config.toml
n_kv_head = 4
init = "uniform"
init_std_qkv = 0.0423
init_std_down = 0.0
lr_head = 0.00822
final_lr_fraction = 0.0
doc_mask = true
train_tokens = 175100000
Each number is 500 + 40 x the weight over its row's rms, rounded and kept within 0 to 999. Layers, rows and columns count from 0. Numbers have three digits each. The size before them is the row's rms in percent of the matrix's.

# layer 5 MLP down, 128x640, rms 0.129, rows 76-127, columns 400-439
102:414483459493508461518435484474483504565496578482543505521496487498470514509496434585534591503456521465413489542476477526
101:493408538453499444497466505468534515513559510528538521492515415492465456515491512536555497485554462470460479516556544526
100:527451516495445481486521467544457518444516459471506475478524524473504455503478516541513484517499530483447531488549463486
098:461472526487492561543507513494528439485583468511513490436554485483474506504547445520475533465479428528462490484452568467
099:472433514460463418452483462506547581514551438531523492413544503455543485504480520480492505474574489543510462515460501551
099:482480475523472436516478494561493489559526484525530512471470510519497528481495411526519543497439439498532538471488442593
097:476529497495549440512460504523496542532505493513494479457520539485515502478446531498558426481501462524491495476522515516
097:493449505493514509599515531464571508485517522497536510503531490546546479495488413481447603439521521507549484466483503448
100:459476438532505547452473504511516509478465476565504567516472485485500476493547506463476561521531452592553501504502527498
108:550449473453463504525510531472490506544563527460500473495589414502504453515484440458591459481557545398486503498495450560
104:508493448519515511451486555434455508582533564472448518447485483504542537497488572456531559527390538493507511462517492532
100:519506544519456464470526554483577403491509483480586453520467474548542479449487417445493443545536498538446584571480524523
096:610551503460437488527492428460512506521513522532403489484475496529498513456538539485531475517527438454546484463520485486
097:505541522546502526523516584468490554562475491503409556520562510518519590471542515588419482536398504534446547486477511429
103:483510492503515495549513533536544464509438490518521510496502473496495560497516466573543476473442520543496631534504537425
102:483597496482495525484534480543504427494528492457514504468473461566408471490543512547484510495524493506508517562633505523
095:512570451440508483517519496484557508466505457543482486427551520535488524428477481465551555401520501523501535530515512533
097:576487478476463420557426501516472489449439507443520494485484491459556445466511477463512477510479562480483429499421494470
114:518557469474478499507527501462541485516472488474457507531439476504526496491463517550515504497546554505491410497535495477
098:482538581493503515457509449391521520517541500550534527539516494558443511482538445523543531557560395512505505482453538444
102:528543516522479516477525556488486549514524456458462503500496518498458512512521547494530446506542514446504435498445508470
099:491492569488466527512548470506513551462517554447465533514542526458489459583509545526569487516564579437496513476495511483
094:471525436482504450508527534488472450521520536490498511497527423581554521525572431512453520469472560519497484466434513499
097:519501510506486532540494484541413519512562471539471627537440462529521485444481551486508483394542545434525491509462558496
089:508510541482543486506477469507490526480478485553473457499523488510484476466534460503556590470545512502434485570518401482
097:444479431500503520615498437475444537408481477570582502535586440399483553543474486423485442462542465486515537443513481552
097:444502461460494560503482487510512516522484497469454504518476490512507627543538483524493524512465520528522499505591498551
112:483486577520459543486433501533459483494570521516500552456459528446468490507438557459463536477542449508519558470551433494
094:478566500434546482494482558480501507514528487465502532522465485499423488539508536606506485546530501487516549514487539462
100:533461482428538480505448467457509497500539452476550429420469510424572528510455518446418531545493510483460522562497441420
089:506494491536464540466552510505512501480557469530498474509532534532588530489508492565482483494458493464506568485504551445
111:518533509425463516428457515494487497519455510456468440496479543417493496479518525474572473439459466470468522502481531494
102:522491440577506537522527400486487525519485553515421536505584422416532562489557535426500515524497492466398478385527579538
099:531542472479511497484481516464455544460575468455534515553539569508509470517487497597546475539543519399536508535516557404
104:486474469446502442472478514588448503466403470549480455495519482474500508432506535527530448515467495481511451532521449577
103:432528573524544477527528492457460537513571463524516482517606478422502425544541447503510547533491545460554486483496502615
099:508484484525514460433490479422427434501427539419503466541500486511500542573481552524473493429504500472498509495513417503
099:478472509442501496486480585488468553385537498504381478534489518548536537556493437508504528586453475518580440474504489489
104:493515527462500536454538480501483462503557550426513512502516505544512555450458467445488503505478568570499512561500519494
120:501497563574507532397594539492503480521483581495472558509522485459508501485590515495503483514547475477520519528514534518
100:579440484549480467520510581428503492501603529497469578435554511528511540477497486504518498497518528475576542501556449507
095:575527501564462490529517555543515520445608494482478535489532489515493527534533462457578490384544517515468445484453512501
096:459505441453566503529459390470423495471497460540572543452397513510512566502487535509474472477419437496468433543450458447
100:513472535513516467532460415424488554515535543520517544500480529503502521495531480463518470509434455468425469460508465511
099:537504514558573485554559457547553495438493563437506498487539459498504471578480552483505435501475494429532501516532550483
100:481476482492542507503526422421457550445545519448579408487528431492524510518468534500482568485550436496487506529494444429
105:511466481478528499489502491509474510486461482562595560543469477479528570533535478504497554560468519562549504511540481545
100:442458520472453535400529493481527529503434437461517486494424461530406510486533557490527522466462512498500502459502489488
098:623537584497536487521524530584516458475609515494477467475584514501538410451483558498445498531494497517492435475473543501
101:483499527442526491533490483440497458478558503486537505565514575541496501560517544531460403491472506501430406480577508485
092:568569478441527482483475467525452474486567570477502483532568483469458422494571554446456569514563489501418458477511460586
091:442455544482509564497590499566525532450520481521507503457501518495495463520562499510469489514563522498528536555529497532